Each number is 50 + 15 x the weight over its row's rms, rounded and kept within 0 to 99. Layers, rows and columns count from 0. The size before them is the row's rms in percent of the matrix's.

# down: layer 2 MLP down (transposed), 1536x384, rms 0.149, rows 755-790, columns 288-383
# up: layer 2 MLP up, 1536x384, rms 0.186, rows 756-791, columns 288-383
down755 109:48 46 55 58 35 72 65 46 59 42 57 45 59 50 42 28 56 67 34 06 35 56 71 57 61 85 35 35 57 25 47 39 45 45 39 49 61 48 72 43 38 49 61 36 49 56 58 47 71 90 56 36 42 38 52 35 39 67 62 34 61 71 78 46 52 53 44 58 46 44 66 54 68 35 21 42 35 50 38 59 53 30 44 65 57 55 68 59 33 67 47 36 27 67 43 34
up756 088:57 62 47 63 46 49 30 33 18 72 79 46 60 35 59 53 58 79 47 64 48 38 52 69 43 62 40 64 65 20 69 55 22 53 58 47 43 38 56 37 61 33 45 27 42 48 53 43 51 42 64 58 46 43 55 63 84 52 64 87 49 46 23 65 45 51 48 62 71 49 49 32 65 61 60 69 25 39 51 48 36 40 55 14 06 72 50 65 49 68 54 41 31 77 55 51
down756 103:40 46 53 40 36 48 65 44 62 36 47 72 52 60 31 76 60 29 48 34 33 66 65 55 36 25 43 39 41 56 21 34 52 50 41 46 65 62 46 75 42 67 57 76 50 63 37 52 51 56 29 48 44 69 54 45 14 22 33 47 45 56 72 48 47 61 33 40 60 57 45 59 37 36 55 63 58 70 51 52 48 35 36 60 88 17 60 46 59 63 79 60 65 57 71 27
up757 108:42 43 48 56 51 64 55 80 72 54 48 53 35 83 47 39 62 58 57 48 41 50 30 38 56 44 75 36 26 60 44 80 77 41 54 52 40 66 64 20 25 65 47 51 67 52 39 59 26 39 70 52 51 53 62 64 63 60 53 62 31 45 34 48 57 35 38 04 52 67 65 35 66 73 60 62 43 31 72 65 46 47 67 62 50 33 52 54 28 48 43 43 47 45 54 49
down757 095:54 61 49 39 48 42 60 55 62 58 38 43 39 55 38 41 44 41 44 54 71 75 45 40 41 10 46 35 27 31 67 49 71 25 26 45 54 48 44 61 56 46 57 52 39 52 51 70 38 37 42 47 35 68 37 40 54 35 56 54 70 35 47 55 29 29 51 39 61 58 56 85 50 31 53 19 71 30 52 28 90 54 75 54 28 13 30 65 36 22 47 46 55 49 48 55
up758 099:28 49 66 68 54 51 44 63 68 28 59 77 48 30 46 80 45 46 37 32 43 54 50 45 52 25 26 27 46 42 63 64 44 41 40 62 85 62 28 85 55 66 43 49 43 54 74 61 63 51 34 45 50 62 72 48 62 41 37 44 73 48 59 60 45 50 45 36 44 53 43 47 37 73 37 40 38 53 50 65 51 56 31 38 62 51 33 29 34 48 64 66 26 19 39 31
down758 090:31 37 65 46 36 52 24 25 48 52 40 74 39 27 73 53 56 69 68 32 56 40 29 49 41 12 67 53 43 66 54 29 58 56 71 67 51 48 37 54 69 61 37 56 68 48 48 53 45 62 41 46 60 17 56 66 48 61 59 65 15 64 41 57 25 52 36 56 50 45 25 29 77 37 55 46 71 36 40 20 44 55 45 59 49 61 54 71 59 33 55 45 55 39 49 45
up759 104:60 63 56 38 58 21 57 49 60 64 48 61 46 59 64 48 44 66 42 36 35 47 52 47 67 71 50 35 41 44 55 46 67 40 50 41 63 44 64 41 31 79 39 54 32 58 54 37 14 56 42 49 62 34 49 69 36 35 62 53 83 44 67 39 60 49 40 58 49 63 75 58 57 75 69 88 22 60 58 49 63 41 38 23 54 46 42 48 52 33 60 40 55 47 26 57
down759 103:54 41 49 26 61 40 59 45 37 25 45 57 51 33 45 42 65 43 42 55 73 54 50 27 36 45 08 59 46 41 43 40 63 70 42 57 65 44 48 47 29 45 46 41 29 54 45 24 69 48 66 50 66 64 33 60 71 66 63 31 43 58 44 32 79 70 56 47 40 50 19 38 25 60 73 47 33 60 42 76 51 36 46 31 68 51 50 24 60 40 51 59 54 55 40 57
up760 096:71 26 13 37 46 56 48 60 33 13 80 51 46 34 68 45 65 34 55 39 49 38 53 45 48 41 41 54 48 46 64 57 49 63 54 48 71 43 34 21 62 54 29 53 45 50 45 64 53 51 53 50 83 60 62 40 36 64 55 68 57 68 57 47 66 64 43 46 64 32 33 70 41 25 43 56 42 65 35 31 46 62 58 41 55 34 22 42 35 33 34 59 52 40 60 68
down760 109:43 53 53 54 57 69 69 41 58 52 67 75 54 80 17 48 63 45 41 40 50 46 42 55 48 61 81 38 66 50 51 69 46 26 45 44 59 39 48 36 37 53 68 58 45 52 65 54 41 43 30 36 33 38 54 41 60 37 41 48 49 51 53 64 43 48 78 60 62 60 76 63 56 70 48 60 67 35 42 30 43 70 49 34 36 60 38 40 48 39 72 80 65 52 57 51
up761 102:55 46 40 45 29 24 59 67 28 70 67 61 60 56 75 48 31 79 48 45 34 52 45 42 42 57 35 38 32 43 73 47 42 78 38 73 61 67 69 16 35 54 38 77 66 50 63 27 33 23 70 55 72 53 50 35 57 55 49 39 41 47 64 62 67 29 32 41 36 47 52 63 34 60 66 67 42 72 60 43 70 33 49 72 62 48 53 68 42 48 57 54 49 54 34 53
down761 095:34 55 45 34 43 25 59 41 25 57 71 62 40 44 50 59 65 74 67 80 48 59 41 33 59 56 74 41 48 47 86 42 35 56 14 49 32 48 58 50 43 49 29 72 65 38 48 59 66 57 54 29 76 62 16 60 44 52 13 49 46 54 40 76 52 34 57 32 57 45 55 49 48 48 25 58 24 68 30 47 53 40 43 35 50 55 43 82 63 29 66 60 50 46 63 83
up762 106:62 65 50 67 00 53 34 58 63 42 54 59 33 72 55 37 68 19 34 20 38 47 36 38 61 53 55 51 46 40 36 33 29 77 43 44 46 72 37 35 54 55 58 28 73 29 55 15 31 42 43 42 42 42 74 71 45 32 54 48 63 42 41 29 75 24 35 73 39 52 53 32 29 70 36 48 51 37 66 59 31 23 42 51 67 41 52 50 36 59 58 71 37 28 48 38
down762 104:49 42 77 63 73 29 35 47 38 63 29 33 64 56 49 31 57 61 31 80 29 33 63 51 71 51 34 40 31 60 58 35 30 36 53 58 62 64 57 23 44 44 44 38 62 48 61 54 57 38 64 77 56 55 38 62 72 79 58 40 36 39 36 35 56 54 15 74 44 25 22 49 60 49 61 54 30 42 43 48 72 69 39 50 72 26 80 64 18 34 45 35 48 45 65 44
up763 102:40 63 28 36 33 18 49 23 61 47 72 48 18 38 43 66 50 50 43 48 53 67 57 39 33 31 27 38 61 42 56 59 36 57 57 44 62 58 37 69 48 29 73 66 47 59 87 48 38 38 85 47 42 47 43 29 62 41 48 39 13 65 49 52 49 40 62 71 39 27 35 87 45 64 18 53 45 38 73 51 64 35 49 46 38 36 73 54 41 72 28 43 50 52 60 62
down763 100:39 78 43 47 38 71 27 58 31 58 48 79 50 58 38 24 38 59 60 63 66 42 31 66 51 06 40 24 51 61 60 26 37 58 61 23 41 48 54 35 30 67 47 53 83 41 46 60 49 57 45 72 38 67 40 33 63 57 46 44 42 44 21 59 55 61 49 76 45 52 68 41 69 36 45 27 28 27 38 51 71 15 73 43 35 30 46 45 47 58 59 32 49 35 40 36
up764 089:33 82 46 53 26 33 60 44 53 42 43 52 44 57 55 63 71 50 64 42 56 50 47 87 48 34 49 54 41 68 44 56 30 44 52 40 64 72 70 26 74 38 63 26 54 62 56 63 57 48 48 50 20 37 21 20 61 60 49 35 47 43 39 30 30 51 38 22 40 36 59 50 38 45 49 34 13 15 47 52 56 45 45 07 49 56 67 32 60 45 61 56 56 58 62 32
down764 092:53 33 46 52 57 50 43 38 84 48 67 63 49 66 69 31 07 11 47 39 43 54 36 21 58 52 34 58 53 63 65 59 36 53 45 26 66 34 21 35 86 54 57 53 58 48 56 68 65 61 59 85 65 47 35 34 53 11 46 55 53 36 77 83 33 46 47 60 68 56 33 55 73 17 44 58 46 57 67 59 43 61 78 53 69 54 71 53 64 50 67 54 54 47 75 37
up765 091:78 31 52 64 81 82 62 45 61 42 48 54 13 42 74 46 54 69 43 58 57 32 67 58 47 47 42 48 51 45 42 42 28 58 26 29 61 35 59 56 65 39 58 69 44 48 74 32 44 42 46 54 72 71 53 50 87 41 67 51 32 65 80 65 53 53 57 58 49 41 74 70 42 81 28 56 47 47 60 62 57 61 73 32 70 38 28 36 41 44 18 32 47 28 65 61
down765 103:55 29 26 60 17 59 43 28 24 52 40 70 76 21 29 49 71 37 58 34 69 63 54 64 36 39 36 35 62 59 35 54 84 32 42 34 36 58 38 50 47 32 31 58 67 61 15 58 39 50 63 69 38 44 38 54 48 65 50 29 41 50 22 56 62 46 34 59 56 48 54 56 53 54 48 67 80 46 24 45 53 57 76 58 53 53 28 42 53 44 44 16 06 42 66 64
up766 100:31 41 49 49 38 74 05 34 45 48 39 49 65 45 35 58 44 31 53 39 40 60 26 40 35 43 46 42 45 69 48 21 61 52 35 33 65 44 56 30 42 68 89 55 57 59 56 54 67 69 58 55 66 69 49 63 45 48 36 38 31 51 59 06 40 22 46 72 20 45 54 60 32 55 60 56 37 46 37 52 62 81 52 50 45 45 66 32 43 42 84 56 56 50 54 47
down766 098:66 68 29 58 35 45 93 53 52 43 31 54 23 62 37 50 41 31 58 68 53 61 64 62 62 40 41 56 31 40 44 44 42 42 39 19 48 49 56 57 48 46 32 18 45 30 32 47 92 29 53 73 47 53 46 56 49 71 65 22 63 50 59 48 70 69 79 27 64 40 62 53 63 46 58 52 16 55 44 46 43 42 45 53 63 60 36 66 58 42 41 37 39 46 48 45
up767 105:64 63 51 67 19 51 61 49 77 80 64 45 60 68 13 68 51 40 27 48 44 33 62 60 61 50 73 46 28 48 30 62 56 19 44 65 49 51 33 68 65 33 53 25 50 26 58 36 86 55 31 52 69 53 67 43 56 41 65 43 83 67 58 56 38 37 42 25 60 41 30 30 58 51 59 30 30 69 38 64 36 57 29 54 32 70 62 40 50 17 74 61 36 54 45 40
down767 118:39 36 41 68 35 41 53 29 21 49 57 81 71 28 33 45 37 70 34 43 23 26 48 41 67 56 63 41 52 52 62 58 46 31 49 42 62 59 60 46 57 61 25 40 32 59 44 60 46 37 27 77 20 53 49 52 43 56 41 73 55 39 35 54 42 40 44 58 63 58 26 82 68 42 37 38 49 38 32 39 67 39 21 57 38 39 60 41 39 37 73 49 41 63 62 56
up768 098:48 63 67 55 41 53 32 47 39 24 83 56 48 79 48 40 50 41 48 72 61 47 49 48 27 47 65 42 46 48 45 23 66 32 62 33 50 31 33 42 47 37 30 66 50 33 28 64 58 50 42 47 57 77 48 53 55 49 63 49 39 45 40 61 40 62 29 75 54 64 49 45 42 88 49 79 42 46 66 67 59 45 11 49 60 50 35 45 41 75 45 30 63 55 58 59
down768 097:50 44 45 43 58 37 47 47 49 87 69 74 55 71 48 50 58 34 48 58 57 74 59 72 49 69 45 31 31 37 10 73 60 37 60 11 21 47 60 48 52 52 44 21 47 66 75 40 35 49 50 35 35 45 53 13 61 87 19 53 29 63 32 53 50 89 70 31 69 46 45 84 69 56 31 44 59 42 57 28 47 48 42 46 56 72 51 54 72 64 44 37 55 25 65 42
up769 118:46 99 45 71 37 42 58 44 86 57 65 79 65 67 57 65 51 59 44 46 27 33 91 38 56 61 36 25 46 38 48 55 39 34 53 53 45 49 28 57 54 53 53 39 24 27 62 31 24 40 44 43 43 43 53 75 63 43 38 56 32 52 32 50 43 37 43 64 74 80 74 27 61 56 36 29 49 50 48 72 59 84 49 29 48 46 27 55 62 48 42 45 27 76 50 57
down769 106:63 61 52 59 78 45 66 41 26 36 28 74 36 33 82 65 58 48 52 60 48 35 54 64 54 50 56 46 49 53 56 64 75 45 63 13 83 62 41 32 63 68 41 43 27 35 62 32 44 41 62 55 28 31 48 61 36 84 68 69 59 43 62 43 29 55 47 55 68 61 33 93 71 33 42 57 55 66 50 45 43 43 53 78 44 67 44 28 55 49 66 31 43 68 48 65
up770 098:64 46 63 35 73 54 39 52 47 82 73 45 53 59 69 71 77 61 68 55 56 51 77 67 45 44 49 62 17 45 55 55 32 60 74 46 65 56 42 37 35 52 56 50 58 48 53 34 52 20 48 52 29 53 50 83 76 42 51 50 23 19 37 55 55 59 52 52 39 39 54 57 58 30 65 54 40 58 69 36 44 81 48 38 57 32 44 66 37 73 42 22 30 71 57 68
down770 095:41 55 56 50 30 32 53 57 66 30 49 53 65 07 66 55 17 43 46 34 53 37 35 48 74 52 68 49 66 50 82 24 53 46 28 59 56 72 38 51 29 48 32 62 59 41 37 69 42 72 55 62 45 49 59 33 48 79 33 48 65 42 90 61 39 50 68 63 55 70 14 67 75 70 23 46 50 45 58 38 43 50 42 50 56 17 49 53 65 14 43 43 53 37 58 48
up771 120:38 57 59 41 69 41 47 30 37 48 34 58 51 57 66 42 42 53 22 53 46 71 50 48 33 40 56 41 52 46 27 35 38 45 28 57 47 70 51 46 55 60 52 41 30 53 59 71 57 34 69 38 51 67 66 38 16 41 30 67 37 33 45 23 53 13 22 34 35 43 54 53 60 61 46 73 49 49 51 50 51 58 37 59 63 52 45 62 54 42 55 51 62 51 38 50
down771 117:37 27 59 62 42 44 54 41 56 62 58 31 90 63 47 22 46 37 41 57 45 58 52 39 67 95 53 48 58 56 36 44 26 68 50 34 49 23 42 33 46 59 30 48 67 27 24 41 42 54 28 54 37 50 45 73 56 50 51 70 69 83 47 31 29 41 60 22 39 42 27 45 45 57 58 70 58 45 65 67 73 78 50 58 55 51 64 68 63 43 81 57 29 58 57 32
up772 103:48 64 48 49 43 54 36 75 51 42 65 68 46 74 21 43 63 20 55 44 31 48 13 51 41 58 51 54 38 53 23 50 51 50 84 46 47 76 62 77 47 41 39 55 55 65 40 49 45 36 47 39 40 72 67 64 47 54 47 36 48 61 38 56 53 24 44 85 53 29 45 64 44 36 52 68 41 51 74 31 34 41 63 82 63 42 53 27 68 42 39 61 60 53 29 61
down772 100:32 61 58 30 54 66 08 47 38 44 48 16 52 45 56 35 42 47 23 36 19 51 48 39 46 53 69 38 58 54 42 27 31 06 54 70 49 28 48 53 54 39 30 52 38 49 71 60 50 42 45 49 63 43 67 16 37 89 48 47 40 66 40 49 39 46 47 60 57 49 48 33 59 62 40 49 42 46 49 65 30 68 27 79 45 36 66 36 48 33 16 57 40 36 54 53
up773 092:73 56 60 55 49 75 62 65 34 59 65 40 49 31 68 39 71 65 42 65 32 27 58 71 37 39 33 89 41 36 45 46 66 62 62 56 38 32 59 48 66 56 54 71 49 06 52 57 59 54 47 56 31 53 63 56 44 37 55 43 48 65 32 52 49 77 41 73 70 34 43 39 58 40 42 55 69 44 69 59 63 59 24 58 49 44 31 42 59 72 38 69 40 18 57 63
down773 092:35 21 68 43 65 57 33 29 33 86 51 69 43 39 70 41 17 52 60 56 58 70 47 63 42 46 36 29 52 44 33 58 79 69 52 41 45 62 49 51 45 47 16 37 44 58 30 68 62 46 63 66 79 51 32 48 61 57 65 55 55 35 62 45 48 41 80 36 32 35 39 53 38 37 47 63 47 47 41 56 51 45 43 39 52 47 58 59 51 59 38 46 55 30 49 75
up774 113:34 59 59 40 33 71 44 60 63 56 40 40 61 71 49 64 56 57 43 51 37 33 58 46 51 56 61 68 41 32 23 32 75 33 63 44 66 41 69 50 47 50 45 55 59 53 68 51 54 65 61 58 56 57 66 60 68 68 61 40 34 52 61 51 69 45 52 62 45 69 37 45 33 40 35 36 58 65 50 59 38 54 56 65 69 20 30 47 61 46 41 48 50 40 66 32
down774 111:37 50 35 45 51 54 16 67 73 41 57 38 37 66 67 48 45 54 64 55 40 83 62 45 60 54 61 60 43 60 59 62 43 90 39 10 62 41 68 35 42 45 54 46 68 32 43 45 56 67 34 47 43 52 59 47 73 09 70 29 61 61 49 54 49 75 52 20 43 46 44 38 50 55 28 40 53 53 46 56 34 57 59 58 59 69 51 34 29 39 43 33 45 34 42 48
up775 102:33 73 00 38 43 24 73 67 37 40 62 52 86 25 43 43 52 67 33 41 68 62 55 58 28 27 63 38 44 95 41 52 69 24 38 83 61 53 33 78 38 54 37 46 36 32 46 43 58 56 35 47 73 65 51 54 54 39 55 39 71 56 69 42 56 57 71 50 45 40 51 45 42 39 35 51 76 55 49 60 61 50 55 64 71 59 26 22 58 37 34 41 59 50 23 52
down775 109:64 44 35 43 59 32 61 54 49 33 39 35 47 51 53 62 44 48 47 48 95 25 72 68 33 51 45 51 48 50 42 53 38 36 62 45 43 29 72 50 37 22 66 54 29 41 49 21 44 30 35 45 71 47 29 71 54 57 42 40 42 49 62 44 50 71 72 74 67 53 43 76 58 51 37 43 46 40 41 78 61 29 52 60 70 69 52 44 55 56 47 48 66 44 60 49
up776 074:75 35 47 43 33 29 37 42 44 57 48 58 53 44 46 50 41 35 52 45 51 47 39 32 69 75 60 46 49 66 37 64 39 33 85 51 49 62 81 61 46 39 32 67 19 52 65 42 51 38 55 30 51 64 30 69 71 56 52 63 40 65 54 57 13 45 30 69 56 47 56 73 76 51 69 34 32 50 47 46 65 40 41 38 68 53 33 29 44 37 62 55 49 51 36 44
down776 096:50 54 78 58 65 54 52 41 44 49 80 57 48 58 45 36 43 68 32 39 46 43 60 45 47 45 38 32 76 44 76 60 45 40 38 37 85 53 45 52 47 46 18 48 43 42 42 26 52 40 57 43 57 30 39 27 23 51 52 39 48 62 54 60 81 64 49 70 51 52 42 79 35 32 73 55 42 42 27 42 48 45 89 75 72 46 62 62 40 34 41 48 62 26 42 44
up777 105:33 52 26 31 43 52 63 74 37 40 43 63 45 34 65 62 35 72 34 53 41 58 45 35 19 39 37 78 63 11 54 21 91 27 44 37 67 65 53 83 24 69 72 24 36 41 57 46 43 34 31 23 66 46 69 49 30 48 43 34 32 56 41 63 57 59 24 51 44 41 65 41 39 33 66 29 56 30 54 43 56 27 64 39 54 30 42 66 36 53 57 63 43 42 24 59
down777 092:38 59 31 61 81 39 28 59 62 57 59 33 57 64 32 76 70 44 65 57 31 41 34 41 84 69 59 40 35 58 54 49 20 52 60 78 58 69 63 53 60 44 55 70 56 53 30 59 68 32 25 62 38 55 67 53 76 59 66 46 70 58 60 66 49 51 71 45 34 36 42 45 45 56 72 48 41 45 57 67 24 76 38 57 67 51 48 47 58 45 55 47 59 79 51 42
up778 119:65 52 19 27 45 52 45 46 56 53 45 95 48 49 24 61 48 53 29 37 38 47 47 57 62 30 68 47 27 63 42 99 72 19 54 47 34 46 79 43 51 60 86 48 59 59 41 37 56 28 52 35 51 61 48 57 69 56 61 47 49 44 63 52 50 59 55 15 43 62 50 32 59 44 68 37 46 55 64 64 53 66 50 73 55 46 65 72 26 41 48 52 43 63 67 58
down778 124:62 51 73 64 64 81 58 36 67 35 25 44 61 42 57 62 43 36 57 25 63 49 60 48 16 30 19 48 53 42 54 58 53 37 30 54 63 59 37 68 24 45 63 78 55 63 72 31 58 33 44 37 37 82 48 56 63 47 38 55 90 65 85 47 68 51 32 30 45 48 49 39 57 61 47 24 61 28 65 29 66 40 32 49 12 00 39 41 53 30 40 45 71 24 43 46
up779 100:39 45 50 74 73 33 64 30 70 32 44 49 44 37 28 58 69 40 64 74 42 46 46 72 36 70 67 66 45 52 38 56 34 60 74 53 61 44 35 57 55 52 52 46 69 34 31 50 54 41 67 53 61 47 30 67 49 38 62 59 59 19 37 31 18 69 48 66 46 50 66 68 48 66 89 53 61 34 45 40 24 53 36 42 60 65 84 52 24 37 41 40 24 43 36 56
down779 113:50 66 48 61 46 52 59 46 38 37 78 42 21 64 48 59 61 34 49 58 84 58 68 36 40 56 53 50 43 45 49 51 58 91 79 28 50 30 35 52 62 55 46 32 12 70 34 56 47 47 46 25 54 34 63 41 52 95 74 63 53 54 55 56 76 69 69 52 75 29 60 49 55 43 31 38 43 67 37 37 60 80 24 43 51 55 57 23 32 66 44 43 73 31 27 21
up780 090:37 48 34 58 61 66 61 16 64 56 42 55 54 73 62 57 62 49 37 39 38 51 67 30 53 68 41 40 28 69 69 22 40 86 64 58 43 59 39 34 64 60 52 58 51 44 59 39 59 66 43 63 56 70 38 54 76 50 56 70 54 40 62 55 31 54 54 38 33 46 45 40 57 31 59 53 39 60 39 64 32 36 45 24 67 45 57 44 63 35 70 29 67 43 57 28
down780 086:66 34 29 59 51 87 49 64 41 60 53 23 35 32 79 53 61 43 64 12 63 47 61 51 48 55 56 48 33 46 61 71 62 24 44 35 48 21 51 46 46 43 56 46 56 40 74 34 45 42 62 59 36 50 40 57 58 51 42 23 35 39 67 59 33 41 43 61 81 32 45 55 20 33 48 30 43 44 55 70 68 29 60 31 47 42 75 60 23 45 22 41 38 37 65 39
up781 107:63 42 49 47 19 57 52 48 60 39 22 49 53 59 39 55 71 60 39 47 50 41 78 55 54 55 68 75 40 49 49 43 51 40 62 36 44 52 53 61 43 31 61 25 49 60 49 29 79 58 46 22 26 74 84 62 51 55 45 54 29 58 53 28 36 47 16 48 55 68 50 06 56 40 43 47 71 60 49 46 50 44 41 40 40 37 53 11 49 73 78 48 46 19 40 64
down781 102:53 60 38 35 80 75 59 46 54 29 59 72 35 49 33 22 47 71 84 22 30 52 01 38 42 53 35 59 27 60 65 57 36 67 53 38 74 51 60 34 67 55 42 70 15 45 54 47 30 59 31 63 66 43 31 41 74 52 50 40 53 11 28 52 50 43 43 39 13 48 61 60 45 38 49 40 44 39 27 90 51 44 42 45 61 42 60 27 25 49 63 57 54 38 55 43
up782 091:38 42 56 78 39 47 64 58 62 00 39 37 28 56 68 20 58 49 37 27 67 54 34 60 59 49 50 11 39 67 60 38 60 73 54 54 65 47 44 60 68 68 30 22 32 64 56 35 49 51 59 37 38 67 50 49 75 47 68 74 41 57 68 39 65 63 53 63 58 27 63 58 35 28 46 64 72 36 72 37 34 08 66 50 71 34 59 49 57 47 35 63 62 55 56 64
down782 094:39 39 58 52 53 32 27 30 48 33 30 45 61 38 58 00 52 42 62 16 61 72 41 81 51 34 58 10 53 53 15 36 45 62 55 45 48 62 33 41 49 63 52 39 18 65 49 37 60 50 55 42 63 49 47 48 58 95 48 38 80 52 55 64 56 55 69 53 35 42 29 69 46 42 54 34 82 49 67 25 36 39 54 46 46 46 55 31 33 48 28 50 50 50 55 68
up783 105:29 47 36 46 81 44 47 81 38 39 39 73 52 72 66 56 57 60 53 24 55 51 60 41 39 49 68 50 40 56 80 27 38 77 48 89 57 67 55 84 28 66 67 64 64 33 44 46 72 42 27 64 38 33 51 51 46 46 54 56 80 60 50 67 43 69 45 57 49 55 48 24 44 70 64 74 14 53 61 53 52 40 62 63 39 84 17 30 54 40 71 36 41 13 45 69
down783 093:52 41 63 58 66 66 44 45 56 48 72 56 62 50 21 72 55 19 56 52 54 48 52 66 47 52 65 31 17 28 28 48 47 49 45 53 48 49 45 55 53 42 72 53 72 54 48 46 35 63 60 41 79 63 47 62 35 82 41 63 52 41 42 47 23 29 42 33 57 39 42 57 37 38 55 15 78 67 42 40 42 60 48 58 52 50 28 74 43 59 55 56 67 50 45 40
up784 094:34 66 47 24 28 51 40 47 37 62 11 53 60 68 78 27 31 33 57 58 31 59 65 57 54 65 77 42 54 56 68 65 65 85 34 50 51 62 60 29 61 38 67 27 54 45 28 51 52 56 66 44 71 51 49 44 34 42 63 48 41 97 44 35 71 59 01 50 34 19 65 63 47 47 44 42 55 42 35 54 30 41 56 59 53 58 61 50 35 37 51 80 56 72 70 29
down784 100:59 70 53 53 68 61 42 34 69 45 85 62 62 23 76 50 44 60 45 75 61 45 37 52 69 54 60 42 37 62 45 74 86 42 48 68 48 60 92 28 56 38 52 64 58 55 42 47 35 59 36 52 49 54 20 52 60 42 66 48 29 43 33 63 57 56 77 45 61 46 67 69 69 35 49 67 59 45 46 74 75 41 40 47 54 35 71 72 57 58 52 14 35 65 20 55
up785 092:41 29 33 42 73 76 56 49 56 45 43 70 53 38 27 29 48 37 50 75 62 44 44 43 55 46 71 61 67 53 55 69 27 47 64 41 52 58 45 50 45 51 87 54 47 59 39 60 40 56 71 62 47 37 33 44 65 50 25 38 21 38 48 35 45 66 67 42 53 50 64 23 63 32 34 37 58 49 64 45 65 42 60 57 75 33 75 30 34 70 40 29 47 57 65 55
down785 086:45 75 47 31 27 65 47 43 74 46 44 45 43 76 55 54 59 50 40 44 28 82 39 50 54 68 56 39 61 55 44 41 48 50 44 77 59 83 83 82 37 54 33 42 49 50 51 30 41 99 34 29 67 52 53 49 15 20 67 32 53 56 40 50 51 56 60 36 79 62 48 57 64 58 54 35 57 56 56 54 53 62 46 43 69 44 51 30 69 57 68 55 62 75 28 44
up786 108:49 48 40 44 48 56 58 67 49 52 39 57 27 75 60 40 30 40 65 55 33 60 58 61 43 57 73 39 32 33 53 62 68 61 49 59 70 34 60 36 72 49 37 65 37 40 67 47 75 39 39 29 61 46 39 51 27 45 56 69 45 55 42 31 74 48 42 56 50 85 61 55 57 58 59 40 53 61 38 60 56 40 37 61 75 56 61 32 49 29 41 49 36 34 40 49
down786 109:66 71 42 78 62 74 50 45 47 52 45 55 24 47 48 17 23 30 70 37 68 74 41 41 24 51 50 44 54 16 65 45 70 50 37 33 14 03 59 43 88 46 42 58 35 43 52 38 77 56 49 16 42 43 48 47 40 50 53 35 50 49 28 49 66 54 59 26 56 58 39 53 28 33 75 40 44 26 35 41 32 72 26 38 44 62 47 32 54 66 61 67 43 42 69 46
up787 086:52 35 23 58 49 52 08 39 49 38 49 42 60 33 28 98 40 16 49 30 54 52 33 25 06 62 39 36 58 71 43 40 74 58 79 38 37 66 67 37 38 43 50 62 72 58 52 55 62 64 49 52 55 37 71 52 56 55 45 60 36 70 59 58 39 55 48 49 25 47 53 49 56 37 71 61 22 27 57 26 48 50 55 66 67 67 59 71 38 70 64 66 60 45 51 44
down787 094:51 55 74 80 56 53 44 41 65 56 46 27 63 54 23 61 62 60 58 60 48 58 20 33 47 63 66 56 16 53 68 60 18 40 27 55 33 41 48 42 73 32 48 62 55 58 64 53 48 62 48 53 51 56 39 46 56 75 60 78 50 26 77 40 48 36 64 58 43 77 45 46 56 39 44 40 46 57 53 52 51 54 65 40 74 60 72 41 35 54 69 56 49 48 35 13
up788 090:29 68 42 62 32 57 40 53 57 75 85 44 59 06 67 95 55 48 52 49 40 54 42 61 60 84 43 44 52 57 55 58 81 72 53 75 45 57 13 35 57 89 38 43 64 65 59 37 17 43 50 59 61 57 44 75 42 48 52 37 52 32 56 47 42 40 52 38 41 95 75 54 62 47 65 43 62 51 74 53 51 33 52 28 36 41 41 46 58 20 44 56 37 73 56 51
down788 093:43 60 25 71 48 46 51 50 51 66 09 44 49 36 33 61 35 59 58 52 71 51 44 60 60 32 46 47 64 24 70 50 39 62 47 46 87 39 28 13 22 54 53 15 16 52 46 23 41 51 24 62 00 46 47 61 45 99 33 39 77 41 57 27 33 48 42 25 50 37 44 23 61 37 63 32 16 46 42 19 58 21 60 60 26 64 51 55 37 47 47 72 80 48 53 55
up789 093:62 56 50 45 61 72 59 56 51 60 67 58 45 67 31 48 51 64 48 57 25 40 71 69 27 58 38 39 60 26 53 34 49 41 59 78 49 49 67 46 89 46 06 76 54 37 54 51 53 61 57 61 36 69 71 79 35 62 48 15 42 43 86 62 55 67 45 42 58 29 47 45 68 47 62 74 58 53 80 64 51 73 67 58 51 72 80 58 10 58 58 68 42 35 59 37
down789 100:66 58 45 38 55 46 50 47 55 49 57 34 62 46 67 38 29 58 23 54 52 69 22 62 21 43 70 48 32 28 63 40 78 48 51 64 48 36 69 45 51 45 45 34 27 71 66 47 64 59 48 47 42 42 45 42 55 58 63 78 15 43 54 53 62 33 65 33 47 52 82 63 57 67 51 57 55 52 53 57 33 49 45 48 53 42 53 42 55 46 58 29 71 67 47 35
up790 098:66 49 24 62 39 59 83 55 54 38 57 44 62 46 55 46 35 67 36 48 49 47 36 74 53 39 68 51 38 58 68 76 55 45 75 71 50 59 65 46 74 56 50 24 68 74 79 47 72 76 59 79 60 56 66 52 51 31 47 57 52 36 43 57 60 46 52 30 69 33 38 66 61 53 48 56 64 49 57 40 25 54 64 75 52 66 07 71 13 49 68 50 29 42 80 30
down790 113:49 62 56 48 53 55 35 52 61 37 65 99 26 29 76 45 56 51 69 56 54 58 67 03 72 26 42 74 65 37 54 65 32 43 56 46 43 44 54 24 33 25 53 41 25 59 33 34 35 50 51 42 23 28 54 59 40 45 54 42 20 45 45 55 62 65 65 39 75 43 46 36 39 72 55 62 67 43 51 54 54 36 17 57 47 39 43 45 55 38 49 62 48 46 40 74
up791 096:34 53 55 54 33 38 49 51 48 59 36 60 66 48 49 54 67 56 56 38 24 52 40 52 47 81 50 55 65 72 60 26 46 65 48 37 63 38 59 75 48 54 53 55 59 28 24 43 30 35 64 59 61 60 51 64 62 52 59 46 35 64 43 57 75 41 23 73 51 41 68 56 43 73 28 36 35 74 62 46 50 52 64 69 58 41 55 64 42 34 62 59 76 51 25 62